config = dict(
    n_kv_head=1,
    head_dim=64,
    d_mlp=320,
    norm_eps=1e-06,
    rope_base=4380.0,
    rope_fraction=0.25,
    qk_norm=False,
    init='uniform',
    warmup_steps=442,
    train_tokens=122200000,
    steps=7459,
    dataset='wikipedia_en',
)
Each number is 500 + 50 x the weight over its row's rms, rounded and kept within 0 to 999. Layers, rows and columns count from 0. Numbers have three digits each. The size before them is the row's rms in percent of the matrix's.

# gate: layer 9 MLP gate, 320x128, rms 0.0837, rows 125-159, columns 0-127
# up: layer 9 MLP up, 320x128, rms 0.0839, rows 125-159, columns 0-127
# down: layer 9 MLP down (transposed), 320x128, rms 0.0803, rows 125-159, columns 0-127
gate125 095:591522525514401487471483476438553555506595516562474585497540468457495536537545588492561430468512423476449445527474464548451559447519512445481582480560531526486546409486410504498553427512513497489537641500541425477438493524559393569517503454565528394465446512457564539446460464513558446576500539594457517487472470477477528502529521464466422470586508522514515544482520426404557617500479
up125 097:485486510521548465508497527529492480453511485569513463554492591400485505552513504497496494623501494586459479545418565573401417480460489505564446563522446513579404506529414392447468472513525557555502518546583451556473499533487500501529480503576463410584532458493581558516476509517525457507523454487509449387586542507430494426512430399557437421482449556547494504560571456506493497587418
down125 097:508527510533444606490557542595526468484499491423519518454392566479498560478462406487443549493405581566518465411425452464424463503462508515527455440519441499484477480545461511529572488512422570403520530513501507504458458592441565497559483475492464551582491487453456421400544479521536642496545509462541530488525499451532585557461501520458567524537478538597512478508412463553566541426574
gate126 099:578495470602597458546583468470444464445445492452439525482453465493456460482549450521540505482518435451515493589543484473470437492513513438518441484547479534476500434432522605492535599585511588441513514472547476603486468431474488431544477517518491545445517468428493380496466558525558461581529518571412544552593502511502522423570558456585431512477513538447494535434449509628481560502471
up126 098:451460550538544566515607530490556468539437521531515491412492470424510468499452470599547519494394476571599516453521545519548486548554510494498513513429535509474513447526555595359474534548392487443478498387442522447506535592486595480556435524489427470512412526461477465518570544496479562516514456494474508444444497488572570540546528465519503432464490554453375523507456482433472595460517
down126 097:492437452589458403559478474592539497562526482490550565511477588528471548446531446477594516461518488453414513518585566387437459458553542358520487455535457457467460546570461499450495495490448508452550570493432468554523560480541547534435512447534516462413486498491484520578574653517491533522535483468522441530504524399421485446571483484530486483457548504499535497506479451606458557494439
gate127 098:519433522523508427504434532437535559491488510519621533515545487549456475636538464536459491500439636492582502485435460527510536456463486521474448541531483545498432594408480441495625476548477505558452537449554448540576541498531521489478556537458538448484428403555532416516511458526457521458443530516492557559367494546543520439426488453520571496496432457408510542424479454479515510486578
up127 094:369548453479428457510503428462512572456459524495465515562417589460513450477445474510439505540465486456492569478458481511453433537557459442450484519456488596572528490604533522544525495507462533362500536483489339469500603521619500476470492435480439451513510477502536521463577558414583493526595522540557495481506522552505460525481483515450544489536499419547494526541613543523551537460446
down127 100:450466493527574558532433500500518497519559510542513573482500510536461576435471371533492471613395634468454617503632485491510496480450424517395491441491517542425484493448475506479507473488593495479501497475478505607553540445485492550520485542508590481465573590501502496485483518476500628451556481470472454448512407487421414509431518440516508529442433516537430511534463472493564515529529
gate128 103:464460442576467498542542490463479495511562521588520432545418537519425535604536517579442430519499493483506539571452410474428491429588519395553544576531639543493518484511587506488483498519494515563501432492500475450488542417495559518508483398471474421518505460418490544505501514419519517550529483558507450435588497508448528497588575374441492438527536526456479553539474418418481502542542
up128 102:511477507512429431530456438443465530506489454602558545537529521539517611503481502518496514499517484600485532570575462407487427469410442515474549428524506570495571473573439518530384585497452500502496558525533499451629473525488472510483625460512596445423529448492437564475501430541450492526582585498490475508518434553408490524470486513488579474538429507462479544457479458499507365494466
down128 103:549572511422532491546490460480367497531553405454513498465411544543567418524502572474557497468527413578458559466503477419514560454554421538506466547505464576458517585482489487422509536499518521427514488515505606464414508561465571532438558532486452500507486549574526433563500456499534506514436519434604493573423539454590362512501460457598458481531486490503501496548448506475465568479543
gate129 102:563478483474516490548495455494499454498504483602482543460452495452453467487559520590513444548518621474511506414452500447534452419555473485468525501545512478477512489437491544540547452495530488572515485552593528570474480422547569434444502489555475521511438470379506513510454353545508552589501546459492571429423398532491505513592468377477474483442516599565557510517494396586555488523532
up129 105:522486391470489529417524499494635500497482519507479582510600490529527552566398467527504541496444360480495499558456583503508454582543409550468502553465489488501440481523438471432511502465416562511506502417502529395485514539471537479536476552462561482505436532533421473411545477486519490637436536484480483487477492579598449545532522594547479450480584531547549547443574543449497527493451
down129 103:489458517457457457463543494405591456545473494470488545479560497399475480518426498425407539488555540492472533560449518519584498477474522512540568552509493482436440480483544543537431615491447641471454440452579482467510529556524436472538481534505557542595458521526486582451438506511528414435477457469424517546456543492443512478484537534539429589495619538468506514514486573419529649525507
gate130 105:532532504547483477634471477525511458505456544504507486492491547449495446520453533550505522502534524488552523396478495547488500451491587454492503422610516484546423433441499475494383463471599467521608439443509461507530549498428594574455628443431578451433468456504528552470553470586545478523569413427490499518537491558521453479587471518424526487519552478441500446467425531504449595573469
up130 105:539386474483484472478524476520452459611494516475432465564516484540531588485509533501407506495423444512585566471475536529480457416499472415607514608478501600543494490530454464479469416471543465540521550551498621387488519601532527410524563540522493506515532497537531492496505536541433481491524558438464510380442481498527500496519456409393516559428476535513492514548532500433531395432503
down130 107:515453505578483554506540624503544486577514548449481563486580454597452567560456519526478487420535584514452494532531407524514592495446513521434442542483499459409525457428508473553521419476482493505513428579503538538531442401542550538493586556575554508530384593512548529497543438442482487484439496447593519496493480574426465426455486482500518423514542381463495475464474501429440506534494
gate131 090:505582498433378473568537592603479456522460539434513542538477485507483508508566490498520467488431532458426558524543488473450479442516515472524458479507446497464523559546508484456431494436462414548448541469447569528522503393592455522453463583561492507462557534547524483545422385491489419529586515577540517528431481500465516473620425541485465505487477549448454540541541410614395536529542
up131 087:521428536516487545417483502508563522468586467464506516469488545429504533414450479479514541476558455585575462541502518507466462590464483535350569516518512485587477420427462464583526473582528425478517434507456482462496597470453479547504558493601533533617523578475433556375573560512558506521439478482493499554522512482411517516455476423565511490505533450543560448469443469483575422457498
down131 092:526485444504538446568554464364581464609525463554466489498526498468511543477515496498481518472528595514572472535524558513511579510452483483513506550515480550511497473530493487577451624497561543501563523490502408421490472562411475459452554475395463538425541500485509473480409506486484536495414411389431465559453492447522508507475494446431467517575508541456456648519492568503614524425545
gate132 100:560523518478490406528512460447516570450498524535442520519545560429504546524502620548477421487525527557518588487500473568529518482468495462484494551482623444484480517480560515479495478551474507446575509493544565541504493576497502484467537548488462502412563488506446512485589576513442505470566359426416512401524452466401487465497517581377429467512480512425446536509438577474524533360448
up132 100:566563458374460512515525419521521433445572509552537550550496564452474479478487492533471467495576389438499500489528528535459522533484393381487416512508547486493430463543555538499526465500526468510360435413545523541465397451525506508519560532587501462513523435476563549533491512483416499459536605500469479401523583543539531502536430478518433562523436448503503521593498429526528555517582
down132 099:502551505526537569529490549516521498536533543411554518463449546503560460468478502409501475494483484463482505527395541551433516505505472399464417398626403521462546498482459408553598501571450535539454402511540423456588480518477516524488465508492494526459435478416576537482584524450507550544480419565568542602466587471483458508432465538465579520570441468524443471434541505483447467576517
gate133 105:569515496470490461576528566508563499546525520534450509455483481500547489501563508579501447503491553517614490472463500527586535522524530535446490414508481620517563561451429432509487490486533427563510461496471559550498500469496557442414445495553482465408460558436556587535525415456527421400520395525556536425567484518404565496451359469534437421543527507513438532436466478468477553452446
up133 104:520537532566501525552651467566471482525503544544495509509439500501461493457547541548527467491525514503505512643427477509436549454502436498507446537457626402472558539471574485487518493527469561557434551567504499508413542460487473472472490475453423433495491549514390508543485524525459527373587444518497495456520456498395450500532480485477419494594435423580483517487428377511504566496557
down133 105:602565547417500587478544476363465510529414480535497461546569435525529479497563440402425506557453546571489506535488507432615561509439477487486496513564440485471451484538490468567543511606569420484488551524551464483592457511588574417488473549492522455466523483499456494484546450443525481459550489502436494441576479594439506535430522512549532471485398601476434535501468509476482420475503
gate134 110:498344523493493530551565502432554468506423467485555456499592456548528491493522509497512498453564513447571509418519534466482452552560544490493529491478633574487529529489461500452483605528479466549523461436460434504396611471488499524464444416502470557470512506449495481506480545560571475524449437519494530580433505488590496513520498494466498421656540457419399546566435463440509513474577
up134 105:461578584585517550476485477553409518498508375504509524455457554484474506538436497476495486380532557538550504522454498614563473467446488511361508500477541438475540495504530588428553470542466558506475505482482492556571514491458524502467604576470527478553487475553489497512560473396500573573511510496520479431471506525531424515332490502495527507563501568532454442406581505478552434509417
down134 108:525468469467544512535481547484529417513495462467487405507511576483620546406486509422583489566492459558486557507548401463516431449485488552578472523532415518485485543478464421573504443568460492469526508499516539493483432510455531476577476468465587487487535563443449544500476479577596478463473434487436435550495563460536526446525398532526467589498470456447634508418469571496547414608540
gate135 099:433465576616430447538451516498520526550514530537482563554567476487419523489502581502507436476510510445536474493575554544491499429504411518516512434534493449575556562472492495595465449576545475423481457456483557480490441447494513544453507457457472514462508574381533457616461470560519377470392475432525560452498572536463529538490516479455511552573524433369461566494542489467474476512586
up135 096:444551581588439500474450486517523476535411530515547536525566581530529480541540482432459491454444544485561462470595556492457509395570539456522584423496438542548525544523466446510496549405552485479540529451481493508507397489484471541536546516477479583414601480457569486454470525407487468614448484444469575575449548451534501531493534484453529622525447538397466500472493525479432485449592
down135 098:492523528544530489488489458554456499618588512423445543480473511558490449528506586433524458546428412442472512533429572506488535549469402454486467501528497496510509524493386485453565473519592510440522515471484543486549556371505534453473522361517501430458423521466503547460479561526481457477520573539476538547586584445581554558408559439470467591510490448447482450501562483540611502502463
gate136 097:531493427522477480463445562541422537557496520484442509574532533500475466498474463442610451523518558547420428531560482528499551581507456460547559550469509451504525548465453466476483486486480459461537529517484489494580553435534520571497653479481581416483509481481480561532519446594601431437445507450513494530462452509483469564496596514496494384543474442429462464484547473535559311558531
up136 094:541501470503470511462509437466501494473433483501618478467499565500546523441460444448492595458519403516519479521485457458562404521542525518487566532433548540482484462547485480462517513409519478457496494461487435513409425578562468438610456427583514657562577514547535490405620518454480549541537492612478488566507608519571529497497457538471530522415534421513517469507488529432477526474471
down136 100:510452465567543526535505578507513551502539555495459519489511482488472541548495520515514415568492655485395501480579488550478553529472479477503529490473459504458586538456637559497492472663526544507502512473502497510585486442457499506403552571444511333435522445416501488559442462491452484459459478480492488416456333551434471524524537480463501489568511545500454490516516494543539484520532
gate137 105:619502462469484424561531435442532500474460530442561370547543502518473505507484555462474467545476569482455557559452458522489527415463557543505389551507466514446433422419513505503597520513500501601493383450459520439531533532482449504497589488497592569526470493467504433501467502490446454569569489370505456514509554561523573499616498484453517550499533473396591507436467502468509470465531
up137 107:522406448496577491457535518508477518447417485556493531584542571482533450513552436602511467582480457494533459555429480626582415475440504390485466441457496452497583543533415482479431514482445548486515491569516531546591580471521448511514520478552538527503532501459549539449515469490409495444389561595493513487560487540521550426468462505499447422533486495511485503539554559428485453614583
down137 105:409514606463490501527445532421577468457615433482410538509452449562610533541499488536533462448497519552492504530547488556551451572505459566503509539460486545486470498464577540595471426537533425576501538449415510475534565437514524508529443488471465471468548408394530427516553470565563488483503599478454511527490453396498465377499485544492464474517488553451556481524526526452533464376536
gate138 104:556486477521530456682477445451505503425536468511488470485468550551455544531516522525414482543521501525467477527471540505508533485534407531503458495566585435511477469466485411478466524637502562471453510532550543389431572523548616500527479556548487540443391518438529503499433575467608515486547377476500482424497474513498476465452474509540603454542497436485501506468501470466548481399422
up138 108:551524428583478473390525543526556474583475528417530544557557466444500541541416466560469514437396534553630459569513418514470454454498502422477478520468541514621567534476497507481479527489486477454506488584500567525571481515401462488414433509522511418441459538420393546483554482574404526489498513520471509489536522504533542493477529575453499536500466628520547459544485530475426519571470
down138 110:507543510427536471515389424453458520501595536576524471523548493499544460391487479519506466516498450535521479566465462433473463521518551546512491556402404600462480500478505472568509536469473494509530480543452498556487520569640581527495493527466442436492496479510519508540596461538466508456444493520561599522515485340457470487485493442521490615375466592500437469556457510504572474410461
gate139 109:569443558537492357517467425523517507476445517566555446499609490552404489513404494523470501507500497466556465477560503467516455422496397457526504422570529510557543598467499543506478531467495543552589553508602501555489512477503524472457637556570491458568464433422452478461475441597470410451531488510463518505507385476475573598488444510459552501504513503436443563505532516508560474464494
up139 108:419511566517505441513535536469498465500482386540492529518401448501540538472426550526495538513394563477483577436553423519471421442527613459449523463503474617498507457461591514482518500532587436396507415519444515468547402445434514501477525445480425580408557505526485565545541417484490529500575535476497517513477534605545545506415482470479572510567540471546438457505526520446459567523466
down139 106:483517505544570541474512533570581579446476516567469481525511485511469436511480504466473436606489585415474461466465447610429516564595557453446502503470545448476476553439497511520420403483553473476409483466511569540600509358527537457488501460550512442477569489393430430608515497474490566530461554503522522427565548546460543510504481433513505410590459545503481516434561474545510480513481
gate140 101:510443586488476434547486527471477458471482518477400505525540497462483580546467410485488538540447534484551582535534530550492493429455458516524528411566472467541495504410453485411514539473525449571481555494545497464584520500539596433502528545523463476487504413523521445564416501442570416609478517545533567485475437578473424473591447526430607480544426527527417550516569488505617568447545
up140 101:500457608583571461546414550544554402474551599518456486496443507449551394471529513439429550490478507568544499422511598453411551480517560597435467392449496547502516521531519428487496478464572588462505439538589446452578496461477464569433504516464583476520548473491498517472477432452596493552457521455497447420524452454440605523430522549451493475470453486486511478506491504511525509560481
down140 099:584566563555580542464431485437495488474575488557387471387487456509538509588483463536461538474562528448522502511524426498448501442509595543478599452491445492453502528549396591483571532500528484433509530565398612570498517420486530503514419459507479503500553457468521464415515486523577573513452575528571508509554493419456492497416516490467538452511443533508446508482563531460586408470515
gate141 099:536443482455472492542495561475486494418557491423502483456467448510495569495455613487480563534559530494522564535473429447497478447525484494435638503489429494417467535589576487469462565514511567625500511338514464449586531482390500483579435520468471513421523601474537626498517441521447486448527467469480531446480498559474426490524531525501478553530549493544525563538493435472423532510465
up141 101:559498500489472471494510449457506500438477518540528484499486388540530500492424580450585569571502503427443453442446392527561514494457440395461528492440507478574489569533581518479521352496523532486546405446492480521502458539592532472542425565529450512558477509507554470389450518537543551528527447589622514556458482523589482540545582534505557405485510513478502494437534566478421524487483
down141 099:532510484515503587455509487512536483449488454445499430417551599534517549517509515558473514420545350509452518455468467433494470590557471488569504429523450603426526522425503492525552487509476494417570557440419539466560453510363426505520493458530550534469513472560525525495507497538557449421514514465548543443465580510434563508448462511636516593592511437571483435511456500532470499459532
gate142 105:578501457437559497474463438532535437425497539537474567497576385422449477516451556515460577563463549442517537544378489493530537466558507561624476603537452439484496539477542525520525485539506545504439472479531422508563425478432538522474485370504532464567525440428529560564472487543491413489599471465426484524491468587469498506510530515423497490509572534491510531494506523401425562544582
up142 104:549582504496415422476533542567451486527475575473497439527485567393464490462500546465433477459576495527523482535524506542482575511405483507484564455505451493538448436463420415556451533464625413561462553500489556532484518507533493456538459459406475479522498471497477617460557461514417452562511505483650490440547561464518599510379500501477485447529416483505502504603561503564533487478514
down142 101:555560498484554481489484416512528463432554552487460536528535491588528477540473456463493462488501506467472534589489523373462461514500509559463455576566424390455448526567505557496535506461532510625542474473453396541505498529510464476513502500529404481528441473473453431458434543543594658461529446475388554502514457516493417492551472487507397539519565459547581491507527580424560475559497
gate143 107:489452563482490482588469405445508477482428551560430607496509513483379447582570580631545357528514527522522478441460466529490467508534530510467531491460549557492509456548560602536546415533428523442374478580463494469527480532441569549383557491490484439476504477503520552472483459433494490526503487484608552503480478557467487542546490513468516502516526478487511491512387442546559553468461
up143 109:523501501470573451562523491468492375482431448552486497544563552488384484552567446635569402547449546513467443487549538431469473511510428484432461485420555518554495466473543609611470476436495482575471531566460566376553463494503543450399488499556540433521499463494565556507458564501498467560442490440502528465555529495517493500579529503469520474536475472525612570468462511531460494525446
down143 108:534448460428483531480597420498448515547516529485531544501593502583493410591409486494468503480510548604549460508447603532532492492484521484484572492528476524378486403565530512499530410432564505491455516523461513575492538487488506447469544447495346549430547422426466594514487509441523430537534545570505505501457456504506532497503513564504457524448547609424374537511499488522512548487554
gate144 099:483491623550490418547572436460536489452471468454553546495551528505509614449476508467477533463471505498506510474462495562493530478473543438534516564474566526443577567401406551472424624515567513534459588446553510519521516561516460571546470517431579532559504528555451538482505379537513458461492447375512543522537467509452530583500429448443503460595532389536480433458496530456523443499484
up144 094:448565463519515544512469532425486520490561452599563509512461516474517427614404508564485470458495516518466479537568539511435501452495492477390470505483485562512584495536540605547492442607567524476455476520555478554434422510488447526574545483483506545534406458515495467557475494544483516519554486421491405453568457533526414502478421452550520591434447431466453393426577554410536474551461
down144 098:478530502526501566461487581529494578482512524463455498427522502549456562517579544551523571480528434476500469563446469474495474458467509540562451506457430498490388504435468496502518522358538582612462509489522524476507562465561403440448432465490504530472599474512526470359458483455618506553540513489492471541539548493393474550469456546561417415501476468550528427548569531518564552400508
gate145 102:444495519575488511560535543480544521532467492420490408493539390562404504576404536542476483452409592475515485530489558582579541423501487481490464551536485542494514535514566462500543455489502553573418568448451561485539498539377505525533465522458491431399492462498562524490544447451525452575619442426480485505461566437500582475490533477526470573593491528550552558502430454424470519446469
up145 105:490481561534497566505630511503480562450493433446541491471505436480552529555445448498503468442535488487419537566546502496445559496612463393441509585466517511429522445601523565553450520466452411452535444583439407602540553509497520571472597392495484489503488461534502534447497492417497461467533517526594484491476544448504451472519493426503558499605539442535398530569504486511503450493431
down145 105:451408536604588565511561526533524465526548523515557592494531546542439478500491458519536531476492463430477563515501443534476494444555446493438442458535420551479490471445541521564433499437445455507414481489494462537514408517538464559571459477549512542485439568463565509456454552413436465418446442591513477510495476479486537591441480425564548479523527394528558499604423496571456473621554
gate146 098:538475573561449432497507520483569489392456487425479494542559551470484504515519472477555450539569539419523519464377556594543519434448510559457442569423541507457523504561444517514526419505512619519547527481532589530533422535499500601562431386505448487473513514476494465447499505484523519566509490613496629556430439494540413519428423550486486435499558453491520452482455472475523543472455
up146 097:465578521514509459500539425521469453574645493535487557507558521485490468609508545512470533473449536537450533565489445496628549484447506532499540542455442468469585517427521511513475555536510524460441502479475470560491539486457512473428524395523364490445566461519377485539432557495422505556523436406579456522513476553466542431462479428460606390525525462510481496542552480436500441522542
down146 094:474502480533567447469423553490533451463440536531561472487454503543508482484499514467407598505467567499579520480432480509459486513542511502500403479410494538558522578511538430609505519564411545466525454505514506574536459528519606536562444497528555448435495530419507540479515532407484474572499464586471472521520345429578473414489436539461564497525489549426476445367508533553539510565451
gate147 101:505516553556476485584535501501588447445477497475495585461493550480519533414473532499531444478484465398432458518556467563429513427506483525539474423410583573468597500413529525478462510504401621531516544479461480489510445412533522549527539435513581517458457464462510477505473454466530411477423505499461624525488529546393586541437459483495597527569510521584509465568440444461559533453517
up147 105:537521526489492506491391464500570554540524512433545427448475512516467640495454506493486541544498438460515438501477613461407556560495468467542523536591438441474523468515476527548483570514526501486514533489502476575478585467496448453553491401440458481511528498535584471483481469574567537494443533500611497594447602513543398415533491426495527561412438450470489506514411550494573569421559
down147 103:463525544466497442496499419441463447573449504509477511494444547519412526484519518464610495525592522567526567514438449389550459454578413487446449514483462472531514505518515471502535478510429455598524506548554463507569583570561469504408517578488506601535487562505437497509432500409506489434559520622480475460508464403595412486487559511445518522478510445484535581542511503419539520548394
gate148 110:469559562448500481608405588546488503474492533477543567512529487454497495581461444494466488437490524553563636541441496447461435498427415520463407566537495542489499514393579445541477503487467542520505560493459630461489543482452520449394372496546489475414498486439415587540494523528438530473612459471495530536482484483513483476512544443449510470529555503464580546521437468502586525521493
up148 118:559495517478572503532627527448480490439472544587479494477493496497542516492469581460548529500415502571484479503508374511522564512597528406500523437499504454545517466571505483457475497447473577540481363492538542426617481512463529495531510509434592595440463475521436525435502532537537582448523560447466466509530437445541514498536435522418569473485571499447473379478530370494486478540544
down148 118:502536510471504514467504449440466431519446489439486573521482534564495518506426509540453452571490502520500552448476544353545510473427468613433536425522507415596525535555501504545543568473399502582583533501528539495435560510568426429525549563484527431493498476498531473464379498517466455511470499415502531529486361472474541537498480530573542546479482633496526600463434500503554510419487
gate149 099:472541529582509506576525600509527460451499477482537439460513484430464465413474594497504504516480542535549441535526405521459529508423455545470510508466519474555588467351528554530541618549526454489560625532454491458460518435468554579538427493487541515556366487431518508532490558468589406528497456480500511472514467507478557466464522521369542467560430511516501478445474468514510570413451
up149 099:508402456492555512537519542588444391512470556535438525524525475530484504479455567531483575561455496513531461522507479427518460464407477518540428428525408491531535538512511376462447441537492501513418548579588547579577449574442539367501433552452426531488475533511580460472420492557426525543487489506514526491505475525497506506594509483486493498550411529437494524401463547605565574489474
down149 103:431468497473557578525464498533416463565558523553550483457559426536519488502500449526468501513453545559485532543489431408553446538542523463452573394495423535462499511509434528492584467610551527464558541572574495492561547479434574475502453562407518575512590515494540441531533438440436463495540550508555526541411446469485459496521420552558442434443437456556511428517565499417552451413539
gate150 088:410528435472479499460441490596540471384399524469532408597506608502482498444493556471524545474519423603457521511434535564435430503489546500511458532466526505569405533513428555519421481459411463444497488490585551554447478495469429517414539517544505511494436503450518511472557528417537496480535523510500540565595538534466546528511425610570414525455476423533530471484461580492528500447467
up150 084:567437538421469492548472499505546644573535555519493523496552521477435458424526470576437528462526504529510527597539534575419474498454411582520473541450564479456478500539543593445506503555535549510407543402534516527498428535421504512390582469506444435538496479530558479533445450477558512485529520487390539437423472495535504517512529413477472519554486472521485532511457470424605583412543
down150 088:375500433532557573561540458528469426457541507519497467505461510505523479554489476448539511526541456421466407520556476477475451482508508420447527493524459482517457570616394459510495507444553488527529465502522511441489494393475490499509395575421526509507554555538487548524553561494459485593562437501609566560489519477473475508455406520581563567468512482619553433512486495548414471587393
gate151 095:515421547501486599526574537423492538513556530440534538477548459397487584504553584454443541535525528531569486520454437484403476489481470443578521476525425536499552477426518477443525590521544456496484579423499429522508455491521564534510524463499408522517460479493529577465483540556427487479498403466497455580389577456433474577518534427511474495532493498413470660443458562453533481511547
up151 095:427523457558484446511505534534474462517548572471492537455426513463499524432488454484553478466598440486436512467474470521516501531485538505437511507496527467489478514506473396554489450378496526537642420561526602454513436505412470485550501394535638514492471549436500495504567490428544510444471610564490444528576515475588562437544441536444496487530530568618582429526531528512437491507488
down151 093:556467593486568487480404502538540525482477493541486578503530442494507420489536501471504549475515603485601454502505393481495583504451567623500497530436506501534524527529520566575411481469614531499459588526463413520515427523461537449527533500444476438504455558513453517563506429517524480577551530540496519466577442530472426472545437386509414443611449483540489522415555437447483453506452
gate152 103:514478573552485510544518480402519489461470549538504459540496472493430535494385417568502471529538596482510563510436563527596525439518485570388448504526511466523532511523477411503397444541432650487539380486505545510504480478422508531416543463508494411496399523482482498546541495553526543497486471408463566485460466429501545452506489510526530544425455571519593572552523516458501581521420
up152 102:453485481598513535464491496584445471521581501442440515457518474476561558476478526513591529476368448550574491512578512559472472555540467514535553507433512463570539521457521572370518469552508501429497548460476443405461518574548587406553409522488596464533540491469510495550531509483510455487509489565557458484419532487429427515470504526394478538478594493516394524501526374484494537449536
down152 103:442571433542510481470488457506525562423489552399436510489508518482454454515513454579543522489518402533500488579567482476450509528455520482472403471432452539522573481561521429455483464540484460451557529550474551572588474532426518491574468480484442442553409481393493526502407585555534569565615535449494524528554452413557538491475524593461459581533453419550518553549487503490490593429500
gate153 099:515409451530470484563578492542530553504462609484444562494485478462435485555579415519385521536528493412546510506453536474463461498412421473477384613533454497526497552564533439473427539523525561472471542481533599500472456466505465480535408513550522504556543601456534510468476586554466426481447437540472458481526524535512445481527455576530472363551540468466566574435460504544529535549480
up153 096:515514524477405477477450526548597533562499519459422426502499418449491556474606487511450493492526466570493545552390459493524444500520490523581503493495601537486564492480411478510479403529501478393503499470440469495563498411505501672492497491568573514413516525526424548439551553523493481505618599491454531453515522477491473539531515467567431453538531542469417587545448521495425541492510
down153 097:508555516499480434553410506469509603443467543424495418496526483554525530508572455463522459457450467463504486543561488486401478518511497368484390431583467514490470421545512551472511444590522474589495563504533555519529564539560464505471609493548444488500518586500508484570624467402574439450451505537567546469453503482429458433475526481527544518458501520437495524528408473632474511529501
gate154 100:528559500449435445588583495449435422500507482460545450522485472521487482474517503612505425538438641410504525564462596430458468494502503572561523520591468567507479536485522465508485423517484574580571559505503462448487464503447476571387514471544487495441519500499416432503497445567508441465572565447451587514544439536470551402505542408573423547496487500530450547453486468516549511498443
up154 099:472461484479453486494483514460567477427475593452505404532552495448490529565454546439568491533537417603532418449494449480456494536625464451484454549444504477549531505582413546468382429504494522464540446474441513570570496445554509585607510500583594439492464502476498562478489524444514545447476507494594465469534524515512508583584533544448474421494449572482459509578441467464471465564571
down154 102:496515405584505450505486577435530486473564498487513521429495468486503437550544534475441413555494579510469481507453514448518512387397520516534472411521460611383380518461453599574446423532542584460469606507491562441501548535538499536502555468492487445474400532477479499596504498497475525452462511474490562517449450499443447462516593481528563504459566568540438539521471436533462581504522
gate155 101:520399489505515491544515544540471497525485590524497483489463520465493478567503514526430498541530549509469497545530459533482468396478498529413465516588551445453432525457577479446473497580379536474517476570498505418596483472539627571527519468532562522374480458471520435534394577483546465464504516573478521392458378402530463501465499392467494477466528487449538570500529522600495545550480
up155 101:599531491443467478466533496488480417526466602404444480544483535503443446420470495506526540501408530457491474518545525479430453454536543511452536489529503470452426593459539507399554507500502403535602541565486547439570542465447450624441580485439534559445546463482503481527512508471466516472537488504557543525379511480399592527504541414538538498507478585538472537431555517433595495566543
down155 102:501512441569517537420478539529447495527511521440471475392565546464439426485481502534504637507536357486545515508556432526493415501547456532409581561487471560470464499463523497491497613464474499549448501610533495490573495477503428448490442469479600546542477491491510512555451508523553583544437556517461503540580481549503479516428481481530616507422495489501455585369503444538570507448513
gate156 106:455484544453592478542418593469573460522544415489513468491457473449462524447481561515476418490483536503539600409481558493467513442477604521524517470550515481482521525495494514503523615555471439502457547475574413475421519497456601479598474452423492441478496545493383536581486479537520484507486456475551519518453484493414524483412394568397576518493507484529551489625545546587549486494515
up156 104:518572476527593493555452606412509464457484527489521430490433457469530568416530593497534494523472432495509536521530558476496523410425544497524569478466491432534428499465488510519430547475466402510513592547501524410521546451436597484610416495547488403445499524426445442561521522565502541566524495558509437412462584546488404549488480557480529489448457476500582459592537555468534522522498
down156 106:521588412577424394558507512642369573543481514497566478554451554486513532410531493446456444432405437466522456595472534610522456532491494517499434518533555603523583421522434454455488492451482479519476546476556411504442474527528500521524471506486511553580474468502562575455510529440566571554508542462528513557499534449545479526423591553477541464479479451464497494518538493498465461461484
gate157 107:477443508556541506549495516509481388473464537423453420410532473471396500497447569548568576491517439529523469515566497546430530457431518494481480422541464495495512474437548497575425542480496446468540626542508466585508502464434492559532431388483397463464495534482489560541484511580489399553511513508630529409415439535511525522573511470444481509515451464509407552546477535566540501556550
up157 102:516472485523462413447543456542509438511521392413550453473602454467456424617627462569533596425534562503493481476547504445482475518437580472442556496557473438498525509453518563425565473530461547446509450532463569588511479430429436543446463504479462471461494534485556440495497584502479429500535498476501482577530522407502503455494539612539524441560568515563511502475527390479481568490522
down157 107:480530496545525480538498503513413460529531508491577426458526490571460529544577448455574523498445565618445547533447516449547550578508451571542551513519421469509437504494491480464515440455484537476447519447507543493386537542501538485482485454495415496552556463493413469530540520542463478552565403497448515397494373459411492528513477478552582442529545571479451443492440406580491581561618
gate158 106:485456520467495536539502537410521554414504487550472567514514468489476527533494548553542502523578550381462544487439572530459446381535488464438482535480474538421539502494517607495505499577422574588499510461414436553592413485528549590483491423539478452459474444479483479515458539493614426520491470573522605453480479535484411443494498413546534517547586493429484493518493449493445552446597
up158 114:413434513485460464501495518419538557475548431494512503518528490529555601468431528580585570591539503452448596520466557513534523448498542519469446435565459536423471533433518563418562497488471518527405450434379506561447441580489513580504532503524489568435478504511445477490513516505568553532456413518553515571500457431562507483533487562591557483451568519543564421513534468463460551386463
down158 109:592544518520507598468570586614541474535439389602500465437517480498470404462464537456465509481439395552386491436426537574618554503477430436530556521501536435469512547429438500485486489508454562511506491479521491592490440500420458535457522446440536528521495562455482523548561486491488492615493446452494501497464625464624470498473511533481529514533515531413526502472485508490474502517514
gate159 094:529443580546489541547428548442604501500461542549399456485606512402531479471424556534446543495545548472496477392468501481433493449570530501480496428482479531412525449484611445468543405508447458538599472456536492458607504551561563508551516513455529482430493568367498508552575495471469526497454483385527545508470466426427515567441505460483531503519513455423545543505540523511542470506489
up159 092:560545465477548498533519464509478530401522430502554391497421486490436548513628417512444521505490505538524413523511527473535516491371506505442512542546568439584511489519432590553455525541518571488460577503526601522471606440555445542475423486507526481521480398566460494525418550536562462554493556566471460400570517560556483487486492546460442508415415521481515481529535573520470542523437
down159 095:573558516494467372546535453423542510475519580550482528385567499600574545505526520563532444535485466530535493490466431531448504509497474550427459546480475504472485452535472541465487568533556579485493542479486447499452519530458532446508370453496501529550536515418533522415480504479552522498591417516400567416414517428519569481480475503504511609542490600501556557509365525528447524488572